config = dict(
    num_key_value_heads=3,
    norm_eps=1e-05,
    positions='rope',
    optimizer='cautious_adamw',
    learning_rate=0.00254,
    decay_fraction=0.512,
    max_seq_len=256,
    doc_mask=False,
    dataset='wikipedia_en',
)
Each number is 128 + 32 x the weight over its row's rms, rounded and kept within 0 to 255. Layers, rows and columns count from 0. The size above them is the row's rms in percent of the matrix's.

# layer 6 MLP up, 384x96, rms 0.112, rows 150-218, columns 48-95
size [103  93  95  85 100 106  95 102 101  85 110 100  94 101  90 100  86 107 111  90 103 115  89  85  94  88  96  96  88  95  99 102 113  91  97 102 102 100 100  85 105 103 101  91 111 108  99  95 112  95  93  94 108 108  95  88  92 111 100 106  90 104  95 104 105 108  98  97 107]
[[165 112 109 113 103 167 115 183 140 153 140 102  86 164 145 130  81 156  85 154 151 169 161 115 126 125 105  40 108 121 149 169 100 142 193 130 115 102  83 164 108 136 103 100 160  63 129  99]
 [105 124 115 131 124 105 154 150 102  71 143 139 128 142  89 135 118 117 155 154 175 140 175 109  68 144  91 156 127 190 106 124 106  21  89 160 190  94 139 118 130  77 159 123 162 178 145 137]
 [150 134 121 114 126 115  94  78 168 133 121  71 104 178 115 137 166 147 132 135 151 131  84 130 117 126  94 198 117 108  89 184  73 130 172 168  88 143 104 161  82 166  75 131 180  77 105 155]
 [162 155 148  96 140 144  57 166 146  51 125 122 162 104 124 143 149 127 133  51 190 131 125 169 131 149 102 175 171  77  99 116 157  95 127 140 140  69  99 127 120 129 176  89 122 111 144 121]
 [168 149 116 120 180 101  99  74 149 155 131  81 107 154 192 116  87 102 136 121 148 137 144 166  72 124 119 160 174 146  57 128 110 113  93 147 107 164 103 112 116 177  79 155 187 108 124 128]
 [174  98 113 128 116 105 119 125 122 106 154 113  89 139  55 124 161 162 163 128 149 138 168 154 134 107 122 107 115 161 189 195 101 137  80 125 160 151 145 116  89 149 134 119 104 180  56 109]
 [171 107 116 111 162 176  17  87  99 191 113 105 121 138 173 111 152 121  80 142 138 133 144 160 175  84 116 157 166 190 119 117 118  47 115 121 101 107  77 126 142 154 125 189 145 150 188 142]
 [142 119  69  67 162 158 162 124 159 128  91 140 159 113  95 104  87 128 102 126 144 145 124 135 128 126  65  97 156 110 150 171 148  51 165 124 157 134 109 159  86  76 167 156 137 138 179 116]
 [159 131 109  87 166 115 121 138 158  85 118 150 117 154 161 185 100 139 144 223 189 159 106 141 123 131 145 193 140 140  43  91  76  84 132 144 121 180 104 185 122  64 108  95 110 131 150 120]
 [137 189 122 108 162 158  80 126 175  93  78 153 131 130 131 114  98 115 110 117 191 172 100 122 112  74 110 206 118 143 140 142 129 149 181 137 166 150  89 155 114 132 109 163 176 109 142 128]
 [167 195 100 116  84 130 130 149 107  99 137 148  97 109 130 127 103 112 165 149 111 176 110 132 123  82 120 196 178 170  78 136 110 111 143  92 183 120  83 178 115  88 138 133 155 131  73 132]
 [200 150 129 135 152 147 120  97 202 110 134 119  88 131 135 105  61 135 145 146 157 144 122 172 101 108  80 129 148 102 132 132  90 136 158 168 131 104 115 131 146  88 114 165  79 105 160  40]
 [131  76 112  89 119  96  96 117 207 167 134 165  39 143 117 120 112 110 163 155 132 142 127 103 147 166 115  94 158 151 129 102 116 132 133 152 144 198  93 147  99 102 175 131 128 146  88 155]
 [167  98 138  82 167  95 122 117 173  90  92 124 129 147 125 155  63 118 147 168 179 128 166 165 149 128 130 111 108 124 204 103  69 180 152 178 166 146  94 197  96 128 131 133  71 112 102 176]
 [152 200 162 108  85  93  95 120 175 108 143  61 143  75 154 152  94 150 109 184 152 145 160 147 115 135  56 176 154 184 152 161 109 112 179 152  99  72 113 172 119 140 147 147 139  98 132  96]
 [128 164 119  95 140 109 117 124 129 126 133 181  77 134  74 107  97 148 129  87 203 128 105 118 156 141 114 132 187 134 126 149  97 108 183 170 187 122 104 118 141 139  71 144 164  97  68 164]
 [162 151 153 121 147 141 127 156 145 113 160 144 113 158 177 161  63  78 124 150 150 159 211  98 134 117 162 143 188 123  99 173 134 117 157 165 142  62  44 138 146 137  77 137  71  78 113 105]
 [120 132 151  64  95 142 135 131 132 123 119 150 101 163  91 195  92 165 147 139 200 147 121 151 156 122  95 105 127 121  54 130  62  56 131 168 164  49 100 130 146  57  95  99 169 130 161 128]
 [118 119 170  10  75  70 112 133 108 132 159 101 114 155 124  86 125  97 109 180 141 201 155 124  83  81 117  79 146 137  89 101  90  87 153 119 145 110 110 196 134 181 146 100 126 112 186 100]
 [136 151 178 109  71 113 123 106 142 109 116 115  95  80  90 113 113  82 152 128 167 150 143 145 151 136 108 145 119 140 123 150  94 127 152 133 166 147 152 163 132 124  54 128 161  71 126 139]
 [155 130  95 150 136 114 135 117 132  90  84 180 136 144 133 119 142 146 205 174 164 152 151 151  98 111  88  95 173 135 141  79  93  83 106 158 157 177 108 130 142 110 173 128 136 131 164 137]
 [191 176  63 122 115 134 106 105 138 166 126 110  91 106 121 140  71 125 140 189 140 132 141 141  98 130 147 100 129 123 140 108  98  99 145 162 132 175 105 183  53  98 129 177 166 116 147 149]
 [135 153 171 156  99 168 107 134 164 141  91 106 116  85 132 124  94 102  80 163 138 172 170 176 100  62 124 139 152 128 132 181 121 146 189 153 105 158 111 153 143 146 130 171 171  92 144 104]
 [169 133 149 136  88 156  96 101 127 150 183 149  65 132  72  56 110  90 117 144  98 112 145 129  83 133  91 112 152 162 159 154 143  92 166 140 167 102 128 162 112 115  60 141 101 134  93 143]
 [137 113 136 108  89 151  87 145 103  67 125 113 158 158 109 105 142 119 136 134 178 127 136 178 148  85 151 151 123 140 177 148 106 108 113 164 168  96  81 153 119 140 168 143 104  86 165 111]
 [120  87 161 139 112 129 161 138 107 130 132 117  99 157 114  67 123 175 108 154 145 155 138 133  82 140  71  89 103 136 135 152  93 100 115  94 174 163 126 143  47 105  97 170 162 188 188  98]
 [163 163 109 134 134 189 135 140 157  90  71 134 107 173 148 118 104 134 157 145 214 125  76 183 163 101 107 148 215 126 108 157 133  99 141  70 153 127  48 194 155  84 131 149 135 139  98 168]
 [144 140 129  44 107 150 135 121 172 139 119 178  81  96 158 128  71 113 142 126 117 176 155 197 156 122  86 102 136  83 118 126 120  65 150 121 123 130  70 130 108 150 127 120  90  60 132  95]
 [184  72 136  91 107 111  77 144  99 130  90 136 101 137 178 147 134  84 111 129 134 157 107 132 153 130  85 147 158 138 157 130 100 117 100  80 153 208 132 119  93  98 101 116 179 224 205 122]
 [156 127 177 119  65 109 112 100 130 131  99  98 112 155  81 171 126 113 110 122 101 140 106 151 196 119 150 188 169 156  92 165  97  98  74 151 181 135 189 187 122 159  97 114 122 142 120 157]
 [ 95 135 103 169 119 139 137 111  83 108 141 115  57 141 108 125  93 100 151 132 125 137 118 166 117  80 111 107 145 162 130 148  87 100  87 150 137 159 118 143  91 129 130 145 149 165 153 164]
 [113 149  80 120 122 162 104  94 123 186 160  98 129  94  65 161 149  90  78 107 186 144  80 139 118 143 130 105 114  81 130 175 150  77 132 133 143 138  89 165  83 164 122 122 153  84 192 119]
 [155 125  95  65 149 106 124 179 165  91  97 159  92 158  80 166 109 171 160 133 134 152 117 129  82  89 134 116 123 116 133 151  82 125 137 168 133  97  96 200 146  58  59 123 183 117  98  84]
 [107 180  98 100 157  47 125  81 105 138 112 177  98  96 131 139 116 106 124 107 153 156 106 141 153  83 129 105 148 127 154 153 164  78  85  93 166 110 127 180 142  83 114 182 188  82 134 111]
 [120  85 112 153 119 129 118 133 140 173 120 115 112 142  71 187 149 143  91 104 224 184 148 131 159  46 165  53 143  83 137 158  67 138 116 120 153  99 116 148 133 162 119 141 148  84  77 133]
 [154  77  98 141 139  91  90 149 151  72 152 119 111 114  79 100 118 140 144 123 170 137 101 139  70  65 145  96 117 144 144 160 104 105 112 115 139  87 129 101 113 113 120 197 122 126 140  89]
 [142 187  99 120 110 151 136 114 124 160  96  67  80 106  97 196 131 150 143 131 138 138 153 136 138  97  79  73 109 109 144 133 104  79 113 142 133  79 121 108 124 107 135 183 133 141 149 108]
 [153 115 122  92 145  84  64 134 205  79 141 162  54 183 136 106 114 133 116  95 128 155 150 133 147  79 145 149 158  74 129 183 129  88 164 160 152 153  64 150 126 117 169 154 126 107  65 136]
 [150 133 102  89 135 142 139 177 123 126 163 138 108  98  84 116 114 195  96 105 163 134  68 203 117 111  97 131  87 141 130 184 123 162 136 175 148  89  97 153 115 108  58 179 171 140 147 114]
 [132 108 125  43  37 146 166 176  92 166 174  72 149 163  85 130 148 190  99 117 165 148 149 110 138 125 103  97 148 159  60 148 104 103 100 132 125 177 108 134 120  82 101 126 141 216 135 114]
 [142 126  83 114 140  93 108 126 174 124 104 119  82 146 181 138  87 132 171  76 131 194 123 127  89 120 107 168 180  50  96 179  67 100 157 166 101 108  94 114 148 148 175  51 134  81 134 111]
 [146  93 173 143 126 126 143  63 149 130 161 113 103 128 138 110 156 142 133 148 165 145 102 146  56  72 148 126 125 108 152 157 137 113 118 101 170 197 110 189  43 130 101  96 114  97 156 133]
 [ 90 133  97 104  14 119  93 114 146 164 172 167  88 114 152  97  95 134 130 190 154  91 111 139 115 126 115 178  86 150 111 152 134 103 140 162 165 168 160 168 150  74  94 145 188  96 121 133]
 [135 125 149 126 100  59 116 118  93 132 100 140  95  73  87 123 139  65 159  98 190 121 151 170 125 147 170 102 116 140 176  84 121 122 127 124 137 144 157 139 117  84 104 128 145 112 165 173]
 [113  94  20 108 138 129 135 156 120 124 108  64 111 154 165 105  88 119  86 122 175 133  95 188 183  92 101 139 154 102 143 134 124  41 102 144 149 192 159 163 119 145 118 133 175 131 139  77]
 [161 164  83 123 141 108  96 161 135 104  94 161  97 121 162 141 104 140 124 107 119 133 137 137 132  80  94 154 148 127 181 160 134 140 125 109 154 117 103 208 131 108  98 170 141 118  67 132]
 [111 145 160 145 117 111 163 113 114 125 122  95 125 154 113  54  79 128  53 162 113 177 135 137 105 134  94 120 145 132 136  90  91 105 103 150 154 161 142 136  69 146 136 130 150 148 128 143]
 [136 143 150 154 142  53 152  50 138  91  92 126  83 103 126 169 141 116 159  88 182 159 125 157 129  70 149 122 163 117 164 109  94 114  96 104 182 149 120 191 147 112 150  81 175 141 156 173]
 [ 77 120  59 123 157 133 126 103 134  85  76 182  91 126  97 168  95 127 138 190 190 158 173 156 115 111 128 111 139 186 160 113 107 126 115 107 238 156 100 206 121 144 175 117 153 165 119  89]
 [181 137  72 109 118 124  82 197 100 154 137 134 161 150 109 160 149 136 125 203 180 123 131 127 209 130  99 150 135 128  29 161 102 112 133 104 155 117  80 137  66 128 135 127 157 158  90 115]
 [159 179 118 107 132 135 127  84 141  72  95 109 103  89 193 220  98 156 121  94 120 161 164 166 101 107 133 143 178 128 102 136 141  85  85 121 159 120 117 126  68 129 165  99 116 156  52 120]
 [117 198  57 129 112  92  99  82 166 121  85 108 120 129  99 116 127 110 125  98 129 140 176 125 140 130 125 177 181 136 168 172 134 115  90 125 120 177 121 159 105  77 147  86 143 114 116 142]
 [120 122  88 120 143 120 106  86 104 169  82 106 100 127 157 129 157 120 187 105 104 134 182 177 114  28 141 135 159 102 126 100 118 151 136 227 157 115 120 136 105 169 126 139 159 127 124 117]
 [209 111  69 139 146 160 120  73 159 101  99 104 117 117  84 139  72  82 142 170 143 199  99 149 156 107  72 149 202  92 150 147 114 103 131 139 122 170  92 110 108 108 152 116 137 141 103  81]
 [179 149 114  87 129 112 100   5  73 114 125 169 126 136 101  95 126 105 109 183 147 148 141 128 147 118 117 119 128 115  86 161 131 115  88 170 117 139  41 155 147 184 146  94 132 105 140 123]
 [188 146 108 159  65 132 120 131 122  95 124 137 144 121 115 153 132 121 139 112 147 127 146 139 136 166 170 110 184  58 124  66 111 144 113 105 181 135  94  90 145 164 161  94 110 131 144 148]
 [118 142 123 116  93 170 167 110 188 139 159 155  82 161 117 144 103 169 117 142 197 121 120 149 128  92  84 117 165  89 114 140 114 107 146 180 173 101 120 150 136 110 137  65 185  83  77 113]
 [145 112 101 102  76 131 135 144 122 123  49 102 137  99 126 222  93 107 175 146 120 150 137 174 133  37 128 157 175 136 172  81 114  83 130 115 159 105  84 163 110 121 170 131 160 142 154 144]
 [163 198 108 119 104 127 131  65 190  99 188  69 103 168 171 128 137 157 131 125 148 141 142 115  98 127 128 108 164 197 160 136 106  90 137 105 196 183 123 153 104 102 130 114 131 123 133  70]
 [146 167  97 126 136 117 138  80 113 101 156 124 122  55  94  91 115 168 140 109 161 145 115 129 118 115 123 100 100 110 169 131 117 113 138 132 205 103 111 158  86  98 106 154 159  85  95 102]
 [144 129 121 106  99 118 117  67 103 107  71 193 116 161  86  96 164  99 177 103 184 124 182 110 146 127 157 140 154 129  83 116 139  84 142 113 185 184 102 182 120 114 128 135 186 144 136 174]
 [113 150 156 140 150 132 133 116 161 155  64 115 125 162 160 113 147 120  81 165 137 175 132 137  85  82 139  77  95 117 146  67 120 128 142  97 165 136 152 174  80 127 119 118 130 155 106 101]
 [143 106 134 105  70 152 127 180 152 157 129  92  68 195 128 126  89  90 124 142 154 127  64 153  99 108 129  81 119 186 151  82 157  95  91 110 149 116 156 129  97  64 129 125 116 187 136 113]
 [131 190 136  97  59  76 109 142 106 113 114 166 140 154 105 137 116 159 153 118 157 129 153 136 126 104 131 154 185 166 174  92  94 108 105 136 144 125 153 145  79 186  99 147  97 149  81 159]
 [157 159 123 121 177 152 125 174 166 200 144  99  77 110 158  75  82 134 143 114 154 145 159 142 112  95 132 149 165 153 134 157 107  81 107 120 205 128 138 133  35 125 186  94 125 186 115 130]
 [137 127  91 133 111 104 137 147 153 158 109 149 145 130 130 135 107 130 135 146 173 148 136 138 100 106  92 141  83 139 157 125  80  65 111 142 215 202  94 139  54  94 162 136 187 100 164 134]
 [160 134 154 129 106 115 141 136 148 118  78 149 116 178 123 149 117 135 156  96 161 122 135 127 135 136  83  79 151 165 119 164 120  74  73  97 142 111 123 125 154 130 144 124 147 151 155 149]
 [155 177 136  96  82  95 116 167 147 135 132 147 132 124 126 160 145 167 152 145 128 144 173 189 117 119  87 114 179 169  72 155 151 106 136 133 139  86 126 119 100  71 128  83 184 168  83 117]
 [109 109 115  97 107 135 103 164 125 177 141 197  33 217 125  93 140 110 157 182 168 139 126 133 102 127 123 116 170 104  84 112 125 151  91  62 153 115 151 158 113  76 103 114 135 132  94 136]]
# layer 6 MLP down (transposed), 384x96, rms 0.108, rows 150-218, columns 48-95
size [ 97  86  98  85  96 109  96 106  96  81 106  93  88 106  91 101  86 105 121  81 104 115  92  81  86  82 102 105  90  92 102 100 113  90 100 108  98 109 103  84 109  97  84  88 113 102  94  89 114  88 107 101 110 111  92  81  94 112  99  99  87 106  87  92 107 115  92  95  95]
[[ 54 201 108  94 122 155 113 132  91  78 143 156 141 142 176 102 105 129 167  68 160 105  84 131 165 159  96 128 129 109 144 113 148 191 131 165  79 105 171 166 114 134  65 114 136  95  97  69]
 [126 157 184 113 140  79 138 123 126 164 131 112 154 185 143  99 142 133 172  56  93 150 182 113 112 161 144  94 115  60 121 164 119 114 101 129 101 157 162 171 173 135 127  97  80 104 160 111]
 [136 136  31 154  78  78 151 149 100 125 160 136 148 130 193  91 178 125 126 104 106 144 110  84 153 118 137 115 127 181 103 140 107 210 115 166  96 141 129 100 158 140 167 176 154 105  84 109]
 [134  94 106 141  96  89  54 200  66  84 126  98 141 162 153 159 141 193 148 186 100 154 105  96 126  68 159 137 161  85 118 102 121 157 112  86 164 108 152 120 141 142 102 100 117 130 147 149]
 [110 127 120  97 122 154  76 165 103 135  86 101 146 120 109 169 156 129 119 150  67  97 175 167 150 156 105 152 125 121 147  76 104 163 115 131 183  95 118 135 155 143 148 101 156  87 130 169]
 [102 141 103 104 128 166 142 175  99 117 130 104 119 172 149 131 143 103  78 153 112   0 152 135 100 154 128 119 166 128 120 169 110 106 112 185 126 115  80 101 125 134 130 118 141 152 152 132]
 [ 96 210  41 143 113 120 140 102 143 158 118 168  83 114  81 110 115  98 163 141 128  79 181 112 100 122 124 195 133 145 132 114 185 182 130  98 139  81 123 126 141 125 132  86 156  96 117 168]
 [168  98 108  87 112 131 138  98 135 117 126 218 135 181 148 113 128  68 131 118 131 160 102 201 173 129 113 108 105 136 118 128  45 172 147 173 143 143 173 121 145 157 145 100 123 128 137 146]
 [155 145 213 136 154 127 102 147 183 108  88  96 163 114 109 150 149  76 180  98 138 148 121 126  66  95 119 129 145 149 120 166 126  63  80 123 167 111 143  85  88 170 111 163  92 147 157 201]
 [116  41 184  70 141 125 176 191 111 155 145 103  79 124 124  97 160 117 133 154 128 156  88 146  93 105  99  69 119 179  96 106 130  49  73 168 142 125 136 110 149 115  84 175  92 152 151 102]
 [138  71 124 158 146  93 135 177  33 105  94 137 160 100 138 149 152  68 159 173 110 149 153 165 113  99 138  89 126 153 137  73 137 141 107 146  84 124 100 197 120  77 130 164 107 113 100 178]
 [ 86 121 117 133 132 112 144 111 111 100 132 224 129 106  88 174 122 121 173 161 140 137 175 147 156 152 166 169  64  44  95 109  88 107 201  76 100 113 108  69 156 125 134 140 142 101  68 104]
 [103 134 163 109  96 179 107 120  98 112 104 104 148 170 109  94  89 152 176  87 135  86 152 194  77 162 112 146 130  90 114  77 168 143 145 130 180 129 188 132 134 129  78 199  88  79 140  72]
 [122 207 219 120 141 164  66 123 142  86 106 106 128 145  93 122 104 137  90 105 136  79 149 117 101 159 163 112  96  85 136 106 121 122 120  82 107 104  74 122 156 119 129  98 148 124 154 151]
 [124 174 195 131 118 144 109 142  68 139  62 165 143 122 118 123 199  99 140 137 138 167 121 160  87 127 149 139  97 128 139 139 118 143  89 106 117 155 163  94 196 133 157 127 111  92 133  71]
 [141  85 137 135 132 133 155 133 115 110  85 123 137  99  70 135 156 204 158 126  72 122 156 190 144 176 148 102 160 133 152 186 215 120  90 135 142 121  74  94 141 159 152 124  91 125 122 103]
 [143 154 206  75 110 127  81 164  87 145 125 159  78 140 108  85  91  74 116 116  90 154  94 147 156 160  96  99 131 130  80 112  67 155 113 131  77 135 170 108 139 140 146 125 200 153 111 154]
 [108 114 131 177  93 135 171 151 139 167 161 144 136  89 160 135  98  55 206 119 190 154 102 155  77 146 160 143 116 104  99  84  73 125 145 204 113 122 161 120 118 119  95 129  89  47 106  84]
 [120 171  86 127 149 148  36 148 126 126 134 101 159  92 107 120 133 181 123  96  80 131 124  86 140 143 154 150 153  76 132 157 159 144 132 122 100 124 128  64 159 146 184 173 140 208 140 136]
 [176 115 252 157 130 155  85 144 172 148 139 183  70  93 153 132 121 160  84  92 111  62 157 183 144 129 172 106 143 119 118 188 183 146  92 118 110 119 102 130 177 149 131 134 144 168  80  79]
 [154 111 124 144  86 135  88 140 100 143 160  79 102 142 117  84 127  99 111 172 100 145 111  87  77 160 150 116 141 125 104  90 137 140 112 116  99 129  92  91  85 179 126 185  94 123 145 132]
 [ 78  73  84  74 202  99  92 117 155 122 166 100 108 146 123 117 163 173 138 120 143 170 143 148  71 109 162 167 151  83 123 132  96 151  94 106 157 132 146 100 154 140 142 181 141 107 202 178]
 [159 124 201 138 149  84 130 170  76  94 112 100 148 162 122 105  84 188 106 132 163 230 136  70 157 141 127 176 110 132 147 121 151 140  92 182 119 144 105 108 135 140 149  84  58 185 139 141]
 [138  89 165 110 178  83 148 140 148 112 163 147 105  83 165 150 154 105 126 111 142  76 117  84 156 109 139 166 142 138 122  91 195 165 143  97 146  86 173  68 106 131 136 129 157 130 131 145]
 [115 133  91  90 147  73 187 137 178 168 175 128 149 161 139 125 134 135 137  71  82 131  75  60  85 136  78 119 132  78 117 127 142 130 137  92 103 188 183 146 154  88 148  99 153 133 115 172]
 [132 145  76 141 107  97 251 149 136 105 143 133 145 142 118 173 151 103 178  76 137 107 159 180 161 154 117 151 143 124  99 132  91 113 140 100 115 126 155 136 175 153  46 132  83 109  97 143]
 [111  81 154 103 131  86 218 134 132 111 107 138  87 139 134 136 125 119 132  96 131  93  67 121 114 119 137  53 103 129 177  66  96 127  80 149 124 126 147  72 107 114 105 107 162 173 184 165]
 [106 145 146 127 106 130 127 120 111 178 108 103 193 170 137 102 167 148 136 111 117 216  93  88 147  76 133 123 108 103 130  85  90 109  70  80 108 135  84 122 105 174 118 142 157  77 110 146]
 [103 140 130 123 148 126 146 127  71 121 115 142 142 146 143 125  93  87 140 126 123  91 156  97 113 125 219 126 144 140 105  82 133 106 135 129 115 130  95 140 134 106 120 103 129  44  74 188]
 [152  69 209 124 126 123 148 160 109  56 130 150 184  69 151 107 117 165 111 118 107  91 173 167 153 125 133 115  40 183 125 166 177 119 132 157  97 166  72 119 148  99  91 125  93 143  64 151]
 [159 127 171 159 114 106 161 169 109 177 118 124 116  70 149 116 118 111 102 164 144 169 134 120 157 164 157 101 120  77 194 134 104 135 102 123 142 107 133 168 172 183 137 149 116  78 101 136]
 [153  88  51 142 133  89 122 169 171 113  78 151 137 158 143 143  88 119 144 135  85 219 173 110 150  80 108 128 146 174 139 145  98 113  57 187  63  82 110 130 192 166 159  91 150 129 154 129]
 [168 107  74 147 149 153 131 107  89 201 122 118 106 127 140 112 146 177 152 125 144 127 146 172  99 149 130 136  75 134 126 139 144 136 151 169  89 156 120 166  22  79 176 134 159 143 191 150]
 [ 97 126  97  87 130 114 174 160 142  87 125 109 103 152 139 120 147 143 164 127  96 127 139 143 107 162  94 182 137 155 124 131  44 150 167 106  88 197 129  90 147 127  96  88 117 155 163 109]
 [129 171  46 175 152 178 151 134 154 129 185 170 110 111 189 108 120 155 146 156 117  68 174  64 131 118  83 165 144  82 109  58 115 114 134 166 195  72 186 131 156 120  99 133 168 106 112 119]
 [173 107 132 168 111 165 160 150  96 102 128  28 126 137  93 173 122  65 158 127 157  39 151 156 206 128 102 108 111 108 141 152 132 129  97 145 173 162 150 113  93 134 127 109 115 170 106  72]
 [145 124 229  93  85 149 142 211 163 153  96  66 166 185  99 154 119 118 109 196 151 124 161 105 140 103 188 180 126 145 122 128 130 141 106 150 107 131 125 149 123 110  73  68 134 107 163 109]
 [149 166 121 136 149 148 124 125 156 118 153 101 100 136 187 103 135  77 111 160 108 162 147  86 115 180 184 160  96 103 103 167 102 109  82 112 148 166 120 165  98 116 113 160 106 111 120 113]
 [186 128 159 117 146  88 101 109  90  91 105 139 125  69 161 103 138  91 140 120 100 114 121 136  96 134 112 134 119 114 166  96  55 169 137 128 108  68 120  96 101 157 113 143 122 155 139 111]
 [150 182 106 109 153 102 134 159 176 165  59 189 165 123 118 146 119  86 146 116 115  41  65 128  99 146 139 202 114 116 133 146 147 137 153 147 158  95 103 116  84 149 132 116  67  73 131  95]
 [131  84 131 106 114 103  81 155 167 187  93 113 166 118 145  75 127 163  88 119 162 148 102 137  81 145 186 118 152 143  83 173 161 149  93 124  85 107 143 151 102  84 154 104 149 104 139 174]
 [128 151 126 141 125 128 140  96 108 105 125 149 172 151 163 141  88  71  75  65 168 165 131 116  81 156 113 147 148 140 154  91 101 138 128 119  79 143 152 111 171 217 151 111 135 140 143 141]
 [ 88 109 137 115 129  89  95 109 174 104 131 147 136  89 152 135 106 122 182 110 179   0 129 157 127 100 138  89 144 122  94 112 232 129 108 102 163 123 187 105 102 125  98 112 103 169  74 141]
 [136 154 110  97 120 166 135 161 152 102  98 137 145 186 156 128 123 166 145 117  74 101 129 139 167  94 121 189 171 109 119 104  74 138 115 182 118 122 111 129 126 163 110 137 165 115  73 115]
 [196 138 153 122 128 157 108 137 132 108 137 121 144  99  90 145  79 163  97 147 116 142 108  64 165 134 150 116  80 119 168 236  92 110 187 136 116 128  86  92 115 108 171 144 101 144 120 128]
 [108 115 137 125 175  64 179 168 151 119 165 120 186 155  40 121 140  83 145  78  97 156 154 107  96  88  77  94  79 116  81 129 179 153 148 129 154  97 194 112  94 178 116 147 175 190 126 143]
 [147 115 100 138 130 102 178 151 109 134 109  92 167 155 103 165 151  95 141 137 179  33 125 115 125 154 149 149  98  84 134  80 129 123 122 171  55 159 166  97 129 114 109  46  66 130 178 133]
 [124 164  78 137 159 192 132 234  84 130 164 109 183 126  79 127  70 180 112 142 116  93 125 131  86 116 165  72 138  99 134 156 131 119 207 126 105 130  92  78 168 118 164  91 125 130  79 113]
 [162 144 136 118 123 110  49 163 156 172 133 174 106 150 119 105 156 116 178  95 140 193  68  97 120 175  78 186 139 166 139 117 117 110 126 143  71 112 114  74 112 149 129 144 132 111 104  87]
 [159 162 150 122 178 153  92 136 163 112 139 147 142  69 112 158  61 133 160 165 110 154 185  73 129 126 129 121  97 148 106 145 136 137 142  86 119 130 153 146  56 103 142  62  98 119 128 146]
 [149 110  95 106  82 114  51 119  60 164  98  89  89 140 118  83 106 147 138  80 139 186 174 158 125 127 156 108 103  66 116 152  89 166  90 121 119 127 146  75 116 118 136 153  87  98 136 117]
 [114 133 111 183 118 125 126  87  89 141 153 121 159 130 162  63 154  77 117 124 139  87  82 153  72 115 167 166  94 174 133 142  61 163 123 124 119  79 140 103 127 136 103 155 121  98 146 112]
 [114 153  61  93 158 138 127 135 134 146 169  99  87 113 133 182 125 208 194  87 107 228  91 129 132 172 156 135 103  87 115 172 120 114 157 142  87 149 131 109 121 172 110  97 105 136 103 117]
 [130  86 179 108 162 175 120 137  93 105 115 151 119 177 157 141 154 122 146  70 119 118 139 160 156 105 147  71  97  52 166 193 153 112 149  89 156 160 169 110  98 124 129 157  70 145 129 108]
 [108 157 149 156 137 126  73 137 120 117 160 195 150 110 158 115 123 104  81 163 153 196 131 129 147  91 113 106 167 129  88 145 113 149  84 135  57  85  86  75 133 134 136 178  96 108  83 127]
 [ 97  55  62 114 107 174 158 138 105  75 149 123 143 155  73  91 154 103  90 125 138 193 141 175 144 133 108 116 137 111 135 102  25 132 100 153  76 138 162 139 156 108 116 143 111  97 166  75]
 [ 84 109 122 192 145  97 121 159 116 175 113 113 162 144  87 114 121 111 119 142 148  38 173 129  69 145  97 110 131 117 153  77 123 114 118 109 127 130  99 144  93 114 125 161  91  96 130 154]
 [125 148 110 102 142 149 111 142 125 161 133 153 193 117  83 168 126 122 100 123 120 136  77  93  90 109 173 138  66 116 118 133 161 133 157 122 141 140 116 126  81 117 143 197 103 180 126 143]
 [ 67 170 158 124 124 140 173 185 134 171 179  73 115 123 159 131 105 105 113 100 161 140 129 112  92 186 159 100 122  75 153 115 140 131  76 148 146 125 108 168 202 139 113 157 136 102  99 171]
 [163 118 191 164 102 107 111 101 101 147 152 161 117 123 165 110 121 114 129 134 119   6 156 145 127 167 213  88 124 163 110 159 183 102 167 125  89 100  99 102 138  90 102  96 141 139 138 149]
 [107 104  80 119 141 110 127 202 127 112 146  50 136 156 173 141 126 135 146 110 147 116 118 117  89 130 116 134 135 105 151 143 172 107 112 128  87 133 143 111 159  97  99 131 116 121 121 109]
 [117  75  99 153 155 103 133 157 137 101 118 123 121 121 122 229 112 147 138 136 144 106 101 165 177 145 148 126 140 151 133 135 130 139 131 116  99 139  98 165 183  89 165 101 125 140 188  47]
 [ 95 101 180 100 162  92  80 120  99 150  95 133 127 132 132 111 162 132 164 134 114  44 114 126 126 178 121 139 143 139 102 107 255 134 144 126 110 199  89 125 131 127  96 139 127 147 129 150]
 [130 174 123 116 143 133 145 132 194 112 109  87 152  78  99 117  93 160 139 183  78   0 133 105 135  85 176 146 121 141 150 163  96 150 117  94 101 155 174  92 107  97  96 151 206 163 128 145]
 [122 117 113 138 196 141 137 116  89 186 111 146  90 122 168  41  99 130 119 120 113 153 165  87 108 159 223 146 126  86 144 151  94 154  88 100 172  92 119 164 123  94 177 153 186 111 135 175]
 [145  64 102 101 129 114 110 111  87 121 104 122  67 164 162 124 185  59  98 131 175 146 116 144 164 143  93 169 209 147 140  97  84 167 102 149 122 138 170 146 124 157 157 110  94 143 138 160]
 [168 115 123 131 141 121 150 185  82 141 132  80  60 115 149 135 161 134 133 146 143 239 132 175 133 106 124 146 112 143 166 102  64 131 143 105 161  83  44 164  97 143 122 116 129 108 171 145]
 [123 119 144 145 138 177 189  82 146 115 118 173 104 121 141 112  90  96  54 124 180  78 125  83 151 119 156 138 154 132  98 100 167 135 127 144 143 163 126 133 140 171 134 146  74  85 153 143]
 [115 114  48 123 140 170 145 104 138 131 101  97 130 128 162 108 103 105 113 119 146  29  99  98 162 135 146 136 105 123 135  93 255 120 148 165 158 182 125 156 126 145 125 130 119 134 181  88]]